Weights of a small GPT-style language model, trained from scratch on English Wikipedia.
Size: width 256, 4 heads of 64, MLP 896 tanh GELU, vocabulary 8192.
Training: a variant of Muon for these matrices, 539M tokens.
Each number is 128 + 32 x the weight over its row's rms, rounded and kept within 0 to 255. Layers, rows and columns count from 0. Numbers have three digits each. The size before them is the row's rms in percent of the matrix's.

# down: layer 4 MLP down (transposed), 896x256, rms 0.0837, rows 808-895, columns 0-63
# up: layer 4 MLP up, 896x256, rms 0.146, rows 809-895, columns 0-63
down808 109:131108099118166135125079111165190133089132117150104093153130150111080156126171019147061174141183156143159082138159194180154095118125106097106089139090152110117102124135058081101102118163171107
up809 097:100072133152171137113154147113094153104131163188149155140151128155126180080081054114101139134133134143135162147176154206096167112138142186137131129135139124151178070177105082111178055090126111
down809 100:132196157140157049128132127126099174120107148130097083144125125142148170098182160127118112132159132148124165121139187130106142129170213138191134139126093133117145092104127116124156148117164057
up810 099:171142065142055142102114173160132159119138142115149120197087119103072151127163154171069110115078137158082113101137129187164134134130156147163155076131160141109134100192143161096138105121065080
down810 093:163145126152116161126093103150106129085127129107159077150120131171144041147116114107138169079124107126164095171092182149142106104061150103112089131081164199150149066118150138087153170119113117
up811 103:135173202148094131126177131072096104108132186167090137087091168100128140075116119125103126113137134166122099099177124112125137153158116164097167202116113111150121087110115115104140093124134196
down811 105:115109133064102081130124149126115115089133166102134096120120200113109138139102111124113142123122133191116141119170120191143124053135041146136116160107119134174118111098037183177109134114137102
up812 101:121077147157122180101122115074168203163139158085123162136122201068142118129090124145105118068139130160106166078145145117152151134099070102099056132130142110081129125100164136076127105193141132
down812 104:134105127169157123149143140163107113124142140127088057160124030113100134151104139067103134168087101172090115160102104126087116161128185189123152104073092121165113140146041182132178124112109123
up813 100:162131059155105154139158131161158125100202141144106115146142172066128109143130126140137119098132130125158128137089116150104135119109085133116130161123096119079134113106180140087163148062140111
down813 104:153118056097080058091126137114158117088113094061180063164078141131181118168097107072111181081062084153154126154103166126169104190103125164157117145108200166127119120161075143153042141144115132
up814 111:120145084135079157196159100126112153106151108156092130141073115074184138110155103089076136175154093100074080142127095126159127132143123156109192093100137121146157108132159110162104174122162154
down814 109:092115123112154081169093106095150141187125138074103117112143161094059136077110095103089146174141129181084138154197116109127140123122138144102095172139109089156167147047017099110138100147167134
up815 114:146101141104103117156080153136097155108121080084139170125139155093101199106125073160106181113130192167120114149146105143075110117124142138176097107102149118076129152143080106134162123039112168
down815 109:096122167165154098144122124130120117173155144125173134095165136080131121170105094181087163108076077163114143094140106108069124134141064110112053167069137148136118078118071133175143146112176135
up816 100:120124143043171148123117141094119057092094192083141135093134154124075124080130192090154079086129142139141134160073160136114096061134121113098105150151094091146180134138147113106099137171085155
down816 096:202104145151117116101122078125129135168110167164137094113129137139146120182114074093148149108084149171154136121139136057120140113130107191077156106126090142141136171175138083088119132044108135
up817 096:200159070185147139039154116133147116131124112126133121062117123128144159175137204147100120054134160097089120107090090203155114095081147148145166115170097098065162213100128117130180093113098127
down817 093:113119048187122173084100119161072122133137139120173105175092154140140132146076106122178118152070103092107149136128102102104181138166110148180112074057140092148119118073061068147158189140107080
up818 100:129201100092125137122140088029157113141176057050104166165133107096159155100161153100098132080187173137064141123164104115101141117088139133210095169145136100153134108167119166078138106120135107
down818 100:118142079176182147155088109182122121149081108118176100138147125115091159142180145215143135152205167180132129103133207075157118095164063098161170083102161160143121126153207141109142147152142122
up819 084:117184095120137149137133124093125121104189112174089039092170133128127084190211128134087150082080140105138140151171106169148133121145118123174126156154115093078220083116077152105144160135070112
down819 093:093129201110163103145113113156097140146084169082147209135125089118122119057064079110145104152150146175119117125097136097126169103103155140086139115138089157149072144174255101089140090146166175
up820 103:103180208151088134096139106111103151154163131121133127088176134132147160131062206118147136116098127160108123159113153170137087070158142094120131105075039162097179141082087113083145072178122133
down820 096:167138121175120108147114107124108147151161163141116106209108157189125072129096156134132111138133101098112112114125088165115200157074051108119177058103159083085097110174118104178162114161140141
up821 097:137157177051097180141127124117086152176182073134113139148187112118119093122100115058104136177172100155083079126102076140180089138155113090050132141108118125095194128110101141162073167121192167
down821 095:081154165064152158142133123194149135130107114194107085125172140145099139139125147078152145115139098150131129139145102154202129082145086156115116178135135135147135080118163107118154160133131116
up822 105:108176185116080160168081108081170107136161134105120153133197128108182119091176070117145074147097109071072180117171126094117116115140130049055129159118105083164155139137198183142180097139139135
down822 110:160154073102095169141143181101114134146142137132170157099139113119126106136179098143010184122109163118135172176105130098165154108122131103077134172078194138108179140143129129093105160139183151
up823 098:157170064128151119163135096134105120130199152153119176179117106093101143049090097148099052092075115128069188107111128155168128137117099125174161148132161163125152132156145115116117079174170122
down823 101:098120130101167138138141086125083153109116084110144079165126071178101091192106130095060051157154163162164114148163104094116129094141157127088177155147156117145108139124219169089124174122070138
up824 101:090093110121123133081114159139122124177148122144133163145108103079134122162146124094107126126072107130119158096131118172167112101120117057151102196090145175104180130141124155115109090148110109
down824 099:179166109115195112147131138100108132074149069166070202169164180090123146143095133105108113103085106114104170089132146140130125159153165114120124083112102090136164114111088072163096117162149129
up825 103:147063060165138118150133195072101150107173146106098163105112133131083126069137147087156114089088160130181134083111111093116098151118115186106133113104111120113098114147105120121114094091109145
down825 100:093121158164164100179139099104079106055142136167123105076136142172190150127116133094182079074093114176095149144143111145107143097148148106115142155124092127139100102076102138123085185179143107
up826 092:129115124144124136135137140109122088144158081084143137103156176163121118050150113081071100064149113204101095149111124120162198150075210151072179070109192148168120149089117137158051180081142122
down826 095:186126160141194159136099130127085168111202149142163145085134164129111165138129081050114098125156131157109097142089192099141113149120152112106132138065163139179094102137154156131069168086171095
up827 102:159133126134083098127163195109104136165111131081117140162215153089113141196160139151115142083165106090121046087131112064131143124164094114160116093129119186177116119136148086142111077105160153
down827 098:072140119127062103135175092150131095181112100113131085114127092152137074173143190170085057077172083072092177116135092124114160136071153141120142098125114138133102128145148088137095071168079132
up828 100:130072156143059153105145127129092144082087164128143102128107137093131083097101179149144120167126220122103065124143126189122074116090090178120094172096146175109117115098183145108116127137129176
down828 102:167149150189130140114149107176137091117175157058122105088122119101177116059167175142196110181060087132062120093104165157176155157147130104124152125142070126109135119121103104131097152131119130
up829 103:109130129048055113102174131150164118137178153106162114114087201130134176162103146150156100086055081113073060154141135120078128139101069218128143103126062089144184072097158124167123144106119120
down829 096:129165065167165109195094090102139140123093118115110131096097112075109123111210141176117138172099101159122152154188137164074158137107107091083138135162160089190118078123153111129132147138112124
up830 101:115089122122158128130163119091200120096123150071126130109141089185127089118175148184171187129130169064088104155135163113102115107108091124118133103133134115112143148157121125107155111095193118
down830 101:140118120118094181101122116175132138145126167143100158091112180134093135086131145133132089160065061122095119107124092115163116106120143105104119174141122108153084071137200082134144114131114136
up831 096:123104069171181135121124068117154177145143129095118153178139175171143098112180103134135048086095115139151115151134000121161169102097133157162135106105143041093143128144218104163104092131121138
down831 097:199124123154092116170094160203146138148154199178120099154164095141140121123158183090083137123120196098142077120164073161154114137123139135155117140124143123081160138106161126134125147127111099
up832 103:138150117119163163078077122098163122130124142197086167154111117143109144080117138119127156001124095150111099149153110097142147118088103076117124063136180135143100144138129154162115076129152141
down832 103:130117096113073146162152111077116205129095187172118163108064130128129090124089146124168134090171136175062171087137128128116136081104130148100108128166089123173141078098092135111104129148118153
up833 113:109206100107060136147147114099112164192163125155100113098130158123179151114168121118033161121134091200139167152105123096084159079122103188078091108097112182081155116071101065174188097140103188
down833 115:184184126148148083186069071126148145119115125128187123116092146109098185197135138118179198127131120137164096097127129132131122153115143080215157129112087133111130127121108150102156128114168141
up834 101:152092122097128106063174150123125141172152133140088125151124097132155140120137089085143119155114151148137106132134122134150088103131153198169177126179086126082125128112101213163074099086156153
down834 096:126181133076142117105123142096155121113085219124134171165133167164152141184078136119190096156106105132114111137092153088125159137130127091102175122116152151169111071136140127137102153111089142
up835 091:112131144180161124114081111125116122120137146115140132143110153085109117161196111116128168135144093123167179140067211112068105113164092150129127171140089121107162122162078203068164135127053141
down835 083:106127145133132205136141122141130100162133135139140142140125154084156146060111144133198129108171152098144115093166148132123068199141115095188125152127094115177166104114068127132165171141111077
up836 100:120092153176130066089118100133144095148098132139147069119139101152122134068176156114144088127124151154084132152137149130111051113146159162072117124163117115123111142064121139126169168129097146
down836 099:125153164162200192104127112139133121122092171105140132151147077097121160123068116105055150104164183124146109139115116154109108145071126115143173184142151102136090102142121192140185129038092154
up837 096:135125103147122104063168130074191154160168119126121141094131126091112167097149076100154122101098140139139138147109140128090140155151168155129125203109115193185142151152173152163114104123096145
down837 093:132080131144086134122114113177165156139188137091169127118195111098132118145101172130150084173131111072120121096157133112104155064087130177171080107112086131124135119108092096083095142151171095
up838 095:115126159103135119136140128122097131150125151102076145136127111125151178108166086153158142206115068132112109054168090133173183138161145108129153082144124113138045113143172142136166127089206092
down838 099:105161098074150123136128073113095075144101182127169135152158053162068124126055159152098109113153142136129111161090127090058111158122100102135088159100154159124135168154160127163148116147125136
up839 099:118116131105160174136121157159146109090208100114155191169078091153117136113115182151132120130176098091127134079161162111103147127139165127109114104122150095121154116148142129129141149139087159
down839 101:131116126103154112121109097067137099120103156093109096151143116123183096187101133144162123172114151130183165120111078150154101100091141140115161114163149113034109136142148160135104150129183142
up840 109:149137121156060104081048114119164106164113160127086096115086146144072165118159128095168194085124129141112116129156100111147092124109087146167128156130159117120053109136095170154131151139123160
down840 108:129123142123121148160149108097113094115097146130089190145130150098156188104111147143145142095131108122140138131154112133079169115139125154178148125154133174153138139118231133114178177145122108
up841 102:135168126151093128133142119104143100068153129220142124064071100109160187145209111094144158087135113082064124098106140193105098096101100168158091121071169101091115087120143104150141099186045161
down841 099:131120085150197161106141136140092122099124148113134231148163141164085100096089092057133166128097107101122182109124100129077132129072156160111108032180121135102123121142132163120137234108133120
up842 101:131090135113185120136135070167119072174143139149199121105097128068120091105121150118175157075076117093135110131166080140150122088131136114147117102190116131131074139130139121195090101123152165
down842 097:171094120118078148117120143120103180127179174137119146111141091145094140183082131144113104147102083095144087138098142177138141134102141140135186144099129146147174173099142135113158143080195097
up843 098:114203136083161086155137145084079115076131127135092126168160094097108103126138135100114186052117110067118070126138154158140152111112179046138088102094164095185155179166137132127171100102129142
down843 094:139145147147146062194109119131120165137105089177080087119112160124175155105100082090094141094191146136171097146138055189096141157113114056128118147130092116139124121132168129087129122127130152
up844 099:159186113097154094154139171107165123114190171136153119124152121101176135081126152080086095161128139148127151069133125099142215107097115120116072159127074094088105128075179108127094115063147132
down844 104:148160124100128085205112063150129128142171156133110085072135095199136149164123122207091099072151119160114160079103147112140087185117215171157174132099087170158115127184178133106117107122103123
up845 088:121107114103135121126120103127141143122161119130153142163091144131090221146132105096090147120128119100101134143130155153165227086154045133116170131118119136150161152148159066113175173172137191
down845 078:109112041089130174147132119109144148139094155111143150160102133109091131119188144109147132145135101049147141137153085137117117175106196131079128125093104129165181132070163037148085097054089105
up846 100:161137124115111148106164161111104160103150091122083109092173075098124115063120121145149102127095121177120156150160150158120156105129124153166122088145159098168098095116121133169120089096084143
down846 104:214168148188119128170097173109142154098081134078071097141107169060165119129129141147179131139128103093099099113121120136127158086106085149155171097122153088152035131141154156125129137167073133
up847 107:162093139103136158155103131120115098154094197151163163078148177162121147124149128078160116106124077093091124097132110081111100118068082177176128109124103165146112086110088152123085073079108156
down847 111:113098161112110126154204109142098122105151098131069100156125116116140160164093139055082108142168139219149112094087210112104127156075143143095137117139084126147058149081073116114143104144143143
up848 094:083115104120165126100095134133116068081125118164070159118140093137117123146117161091149160122102138150110161113146129189093141142068122109126095145163097089120116172105123132114172124140125141
down848 096:097091152122229134140158115147087161137098124159110137100101116194144131129102149112064067117113078176178063136085118131147152121148197138088117122140149141123083101139222150114085124107135075
up849 088:150084171175138117131163106126144102181111104125113183116180127175094114157135130142118112108087123029115099126131131058177137141114111089133167124169070056118185133153171123123143133101175078
down849 089:153162175160127149091137064114135185115127143099134098096137171134154109152112117099104094074165115146125131155089114103043148136128147156194120121147173159192131099188178105165115112120117068
up850 103:157141141133110151177158159103130105180124146220104148064090136141118116135085159151098115126125083183109119143144102142146163090100111123134131144171116135121129106149156143145088148162174150
down850 105:110159126136150166146169143104059108178146127097159121141121163156076144110169179146146188077136161134120096131171119118104129203099152089166069181156145153094167118164113121120063137102115208
up851 105:158108108187125149121101130154106148183052125135164148168117095131133121152183131086072170154098165126100117140140207150127111082090139172137143134107151195081154093125140139130095118148095149
down851 101:124163133173208125082147097087137160125146121142166147095105105136166125149129154105138064119160180124149148074060127147083127133138104129125120128089088161093112220098115104136115201166091114
up852 098:130173099198082125167129140103138177109105077134151202064138114150078106181169136162155104128138128157107116152116115153102131136125109100122113148129127101103080099120196108085144151069084124
down852 094:140154172142147162141127126146105106100161128189140103137130167188166156141132092095137181153134074084169111092139184118128146124122144188146117109147081118180105137087145116151085033179125125
up853 100:161139114163136133171204094181055094146177131156117081151146120160125161139152140146162057142148111148159134144149143122105133099169105090136108165141152092078083107099122066103107151137119162
down853 099:151124142118128136134104136083072119144171171104111219162138150070146151147086045206101135141104091107133140170077114096143144161132117133096158085157152100165129163164106115199135068161149120
up854 100:154159117104122107181203145134089122149140143111081142128090139099133134108152082148087080106094153199162133103137120108098130066092109139120165107141094002118115162164155146113107086127196140
down854 103:086070136091162125112095108137178182117152107113158118101182101179090114159137169114172139140090119100157144148134219085128116162167176178137100111171160154111124103140150174141087130161115118
up855 090:108144130169123168070150130140125137123136142124144126136109113097180080124154165188119142143135157150165108093121093149152168098117109166189019149127122153151173084171137125136135114078117093
down855 089:170169102053107138126114113146119137089157159076165123115102108133147101174058139086130171118149148125131093123138077127124067197069140096056145102163057147128130129093146126153132116161181176
up856 099:141139141175097137165159125125172087115136140123095161127116068142101184127106162183134095155096095083127114151129071192075118159157135161131138170168180153145124077137100124071098127158131126
down856 100:152082138143074088075110153191161140142117158130126124121119102139165069138081158091157121144160169115138118122183128151200080106129084157130164108127121118082141144086107121105109110135139206
up857 104:117127098176129173120139112108081122158200165127119153072088141128099126101104109139120160060108109123170145075131166128120136110158187114052101095086152062160140154057142073074101147145146163
down857 105:070146153130110180126152172168133123132135114107094096181103123125160127116089108098127222065120120156115090100133166121170177122136052145065097082051175124090134043104209148147173147138171107
up858 099:125180108104107108102149141100114162134177081121115083099131098112128146116141106134114177122091154169165098134106153172142150148096145126201058085151059131120100128134135094183099091144112107
down858 095:106094185116202138071126167167098132126155104092077147102136054167119105133138120111124093105100143089132143186125149130180109122072167093116116135148053145127101187118080155101100155135151163
up859 106:119170068106125127089082143116087154081177121118159144113080177135106131133133120122154111099126139123078145161150171080174148126153114163130119175135135096140133128152107088088149047165080129
down859 107:124190083132119102100142090135144141111102134126119103150067166138176164120118144224082171109075137145078150149151080067175117100116152141151065141210104119174121094092120128106170087087118105
up860 088:140109117120153086143169072135129096050151150151132113147099147156131154141135116068127094147152112111174137101140121134074157077154109125059192128079149125130117134132113119137106106106169109
down860 089:152141149140148127153124093128117158111141095168155148093094119122095111178150145120174156113115123124096131116132143104178124181175165172094166098104137175140098164181188156085182145104121134
up861 103:162122161150165091153120108112141120156081110135109092114137154109096117126142144145106131155084190122085107095142117143144145143131152108139163095086131118168132152083164110108193136083055124
down861 103:148103135144135094116144132160137157143124123109093135118167103116171134129129119189184110058084163121108124144162179094092089118147185157181134131089125156118181165114122162100141087150130164
up862 098:063150126097109148128154136054121082137158131134116138063076120132142152079159085131041142132202083109151091121140142150118099156097109147133108204083058139114112147093177128188079119122105170
down862 095:115092137110135173068132088131135161192156152065049086108096059154168159153122183123114133131148127126134184163141135121066129124099109153165164100153152173139066109094108106205111116096153166
up863 098:148113136126162031158087108130135134107121155137098086125144129088077145157103157072078101148087160197118117201110141150162166155103130182151182078114122154109119146188188096133158113116126090
down863 104:027130117115105133076076143145091122163144173088096114102155138082177173080093159136076137147106159123152122126120070124182100170116108132126150090156173164116116095180102141128113170118145111
up864 103:034120081158177124169112105120184147157100160103152130136162108122131090117144145154108166138178167146136122179132072139120134113118081123151123161136121151150152090106189127154143120123086132
down864 115:084075148136062134138082078153073181098232119089203110110127169147095172114152120112082139130113101073109147134137153104156073094154182089156112120124158078155108111127103144127096147132165116
up865 100:109170058146099114102117128223103162061117123157083119136108107150016193116112158124137134094118141147141170101163133110109154072123073146197115114143115117113176133070120089124158134087124154
down865 094:064052118123073175063079151063104148175060153150142077101093155096150083128195134062136153114149155159049161100134077085148114146143164080161090137128183113116139114128116169136180091120151139
up866 101:145112172075152151135078127101227082119177093132106131210140089156117146094147111148132208072132044106134123130148106085098069098162065130151116081135174161117180114113107116131160122124087117
down866 101:087109117165116121159128108161149123111152138143108095118083185163153120117122206111146089159163148121156153083101117153133125127131150142129131175098134101119076164103140140110030135117133147
up867 103:146088124116174119180134135095143064177126101140108098181131094106119196159138175127094087137095120120128101079140130134070072157089115158129137171068114140151123172148121122115134114070146192
down867 107:047079127128144132114114134081131154107063124107193116145169106099139177172127160149073114126149169089099104160145142169060080123120122190165114093180130159127143106167136093100098054141132126
up868 097:128166125033118135140116106110112144095119165151111156106158124088132077108122124133123073105127105161119144158153116118091135156127144099114218117141162109137136143114128207147117137126146185
down868 099:170088114131136137131140151092109125113071116123126166107074096132096106163200165179137090119146117138161191145122152145144198167093135115110087137145076141155090089121106126144047081181108135
up869 093:122151162068130167128172134112097132131106085128079134103171141159182102098103098078100134176162093183146076104135095137031156184103087128137135142077113187145136154109041127132175124135160116
down869 096:145191147141126085096120163161141100123120134165105098066095133120163166152151115155152126135189127112092133105108148124179086108126111083140156149117065083161110108128194185136118114137084160
up870 096:124160103080146051120068122089112181140139135156108132132146131098150102137093154122142084137140078071165131150113148159116155142087101138131179175132136127156107148175125095154111148124127205
down870 092:102156120116110116146085137086099136167133135176162119087113155204100135183143115122144181099122114081080156123135158117128101122123066078134111117140125108124184081150150136131092114142152158
up871 097:131107082134135088160177071131208117181092095115074092114130172150091118075119176105116111147118120115098086103152139182121188140133067155160135109085119118123153199126173105038096135160168156
down871 103:128098166130131172163147185146102140154117150144112120143142144140173106196184110053100100133136136146113173124136087108188134115083140071144144127099133142064109143101053150084081102067123115
up872 105:129190145143079153121119174155115133092151115114128108170137154136116127091144108115104108147143192132104134111058188152161132166142146142131140145128109098110067074062161124224159166082083154
down872 105:122072109099056115139105127156072095146094170128153111162090137138117155124134051129097104133119107051104119100099194144123096165143138154114081113130138120076078132107087185140124081119096134
up873 096:150077132116158095142160067126093104175115114141137131157134066182052097055152070105152142137071120077105173116118113114120093173164104094153162108131109121105106091107122064106135105099157158
down873 095:108159170144104101072128163160162142172144114168182142092115096135101112098095127091171121137166122134168112132215124106153134135095097132136135049115127172166089111137053130109113147153089084
up874 098:111162174049180164178226194142190120111131144178116121117150157138153168147085134111105158165183095082146094096113138169104119097136091070093125060126150187132104142058091069154151112184142198
down874 093:142191116115085176109086153118132054087141124074141153155101177109128136137122135130106084107070097137117195136139148142163184162101120153068125113120128098134149094153166145181152173158114113
up875 108:078164078161098152121163130168078093157155120109119149103065115080143169104152133125142140092084138157159133112178093153085079168196162183153107199099185156088120079100078093081071094123147174
down875 120:141131104126145108113126143067123059125145175146071090103166196145103130124108119146109088076151067155101073097106123066115094073110063168190114145151132162098097128138048099131098129149113161
up876 100:112171123124160125126126101134101090093114084125066076183091127170170114132119187191101071051065104117121149105095118104134108122079094104105143150153189097098144177152124201086119060118165148
down876 100:133168099139128074192171093096156116089117148106097156188134140089074167128158110103122107177167150100110181118151105122122135134173129114141126136120118066155173166087124167079181186179130226
up877 108:150119132108128133096144148163091130118142147089165142184140136150144097100130113199070130148128138116105133139141099083156143093120118165142099208116098100109092111065207084109097148139110165
down877 107:138105168071162120096137118194111100170097177125177139161124163085164106118100165142159153106102171098109165166152140149077071118089156134109116068126149158160065135158107139174141174138161115
up878 084:121104141093110183102106120104116198117171111138122103166131114139170118128141171189176135167124090135117086077125123183105102159162176055153122110155121065143110159096104137117160072130080157
down878 090:121132104111109152119142094101193109136085119152099104123140100059116082124102115152164116144124099157179129152168163180115152106149080144102097119145110107092120144159227084123102154137125062
up879 099:168143140071083153187164098127054101116133091144133155052102107114153079071096113138121107116151099174092133142111174113100108148110096107160125104050101058100179074149123159121146122168130131
down879 100:141172184176075151045149161135087123110116118121126099089156102141128094153138116088148161085117052114155101072171192100072139143139148178130084129064146079177086145090108162139212090078132059
up880 112:142136216115119114166172153140147097193081084117094155100127165137074178090153117112172092149133105126096128129109076201146118117127143165181158200123144164086188111180126126103108100115106144
down880 112:150112165152098115103168081093138134118131116117115103055111133082157212143136122124063081168132159141106112126190118189169114153117210126101136138082147196131101093162162107134121127087136123
up881 095:170111075128139120117091095134127143094154117051118076124155141150112099073118137128141151113169143142154167104055134066111131156105112093154150171113136125117076119078186099159121136097111074
down881 092:142069152135116152157154139162120138136152083154172183131184140108078142125111115135124081118104094061087082121108136138164126092120206106107161122195050102138091165155196086109111098193104072
up882 099:064130156138094086110130160108107109109163102152152146092090144148094149142167100142174122099178141084149171113167108145154063121121167201088135196174133158151155087103147121141151085119141162
down882 090:101161143116156154091121066156158203135137131197076101134162143155131096128084106134165126092115115079096070140129114154137161167117149102117149129101108124121105146138179123102110213149121105
up883 098:199087218184190144147130129108148133150158131134131101116119146123120199118149136155129167092113214165167076097200112110135124096151095171133093154151069115077115155119194114113136104106164133
down883 087:114134138124143150136132138161076084128115147136148164146067099123144150147113072092169054111154097109146105144116156113180050141131191127159159157127132138141108153128154133168120148132133134
up884 102:132119126115170173106067144065130096052169123161124143130103127113136134121101164149179069174112151164152164153128196096179086133155171125187180086163157069130141166132158159146157097142079128
down884 105:105112147126176121133143090104157108152182136079183081178127144099051093116176122167136146112123170084122128124043110152122157047123126198138128116190111168135126082093086119199111173119130175
up885 092:092104104202145150107111091138060117067118121129170140126091122139129163150114123122123093117070063135115146090063113102098081187119118099195125145140163135156139148152199080146180126049092114
down885 085:121132147141067148101125149158111158184134165142139143150109117138199112198148065182127104150117156071184081097153124177130085126106113107116128090135093159167130058122187156090085158193061116
up886 101:125128124188087094149112149125140102112130120103145113141132128160089107083117121118143120057071177124080180094139134071179152135130088144101124136177172117124156135198138165121184088092151073
down886 107:123091154160140073137155113185110082104123126108178155139154149121127140158117129095090139026200112093132160090148132134088115047116127066098080142142108174118103087120121164151082088107115151
up887 100:115103171108145124139131113161135111178153092116095132123061120131115145125200120120107167142129114056079152193138075193176089069152091058087185134087152165110137106101077098088113142093163150
down887 101:140118154165117109105083144141187114116128148186120148126110093145147084083197122124172133111129133164115215130141110080068075111110093092120131166074083185096101197111156156070140153137155107
up888 104:168146158162142145187167164120120085174175123085102073096134158112093143133143135134129144099112124164126130081129144112108192130185151174129124157158112125103136160133093165105083081159091133
down888 100:113098167078135078106126164115130156097053136140049103075136134189144189135148107178094203176113119083105142108111171183169081097108110102100146087116118130172135172066031171079122114124106145
up889 099:088100109138147150117127198155167156115137118125156149089125109112106145096160137197159143079114114122109138090166149136162078085090109130157141157159126169086118145133163102163046145149125164
down889 100:096165183097127110093179141207107113167128116123157120138143129202145138157075090136174154133099100090125128141164131150160102114118101151140143124105095106078099170168132141126089184039126165
up890 084:180097132119079163105160126064117106133120149092097166147121143170124131113165135114127146070107094076134103167153160094132139143163146142134162125146123113076154115178142134123154157085082110
down890 090:110114120139180171142147138135154172154124110103118101120128147071213079129107136139110155123124175135115145105053074138119139132117138154103120169074134126164096133187175164118109129139112103
up891 093:094156092111130129181131148043122183119092131156149158117142147145104092154093123191120097064108145132161115132146120136154104146059179146093119111135090064130118103152169131147076085105151173
down891 082:122164128152101141107136111159183143159119113111060103161167094150134162096149146168152084156115158119149131156143100144128090113131092184094142070130083153138143086156168168105149123135116074
up892 110:117115167114089122144148118123047076133130129112071131097073112145092123110149119142092175206104071128062095116154110142083108079121074126168138146144150117130198163095156129120143088140163070
down892 116:129133121119098142152113087116097124128164126115128201075105154125179166143141095162057144142101121135052121163103125175075099089101155116081144146183143066157199090023115148122084148127201134
up893 103:132130124083179130107152091106106139135089108104056141100126117092139078151139117112165106161128125151186151224191145118144148135127090163108132131102095166128157195127114142134065153136109093
down893 107:138101146113147109144097140097162132166141141078139163096148105107108140112087121116179129180123098166166180077115155185093153105088154092119112150107076132129139096107159049113150111120146104
up894 093:121107156111101154123115136096106154188080059102072097139181172150142158123137171151134142139075102131148093165145129157075111123135194115119160181118131167161164137199155079111143116185117174
down894 082:120157124083116163149104153136144105121118149118151151131143164101148141108133179184165101155146105013103117129146173204148143200098181114098108160156159124166161101124095127143148131143120107
up895 093:183075146144091163129173121134118105111136132100153122084121107128154161098148104113157109103184142161102126117166211126130146156130153142130170062108162133115169099105102137141131163075124212
down895 094:125153182108137166191143059090164099115170111106107159048090129095127172132086085177139135171148133179141100136139145122088112165071149100177110133126047126128187142143095088152130155102143123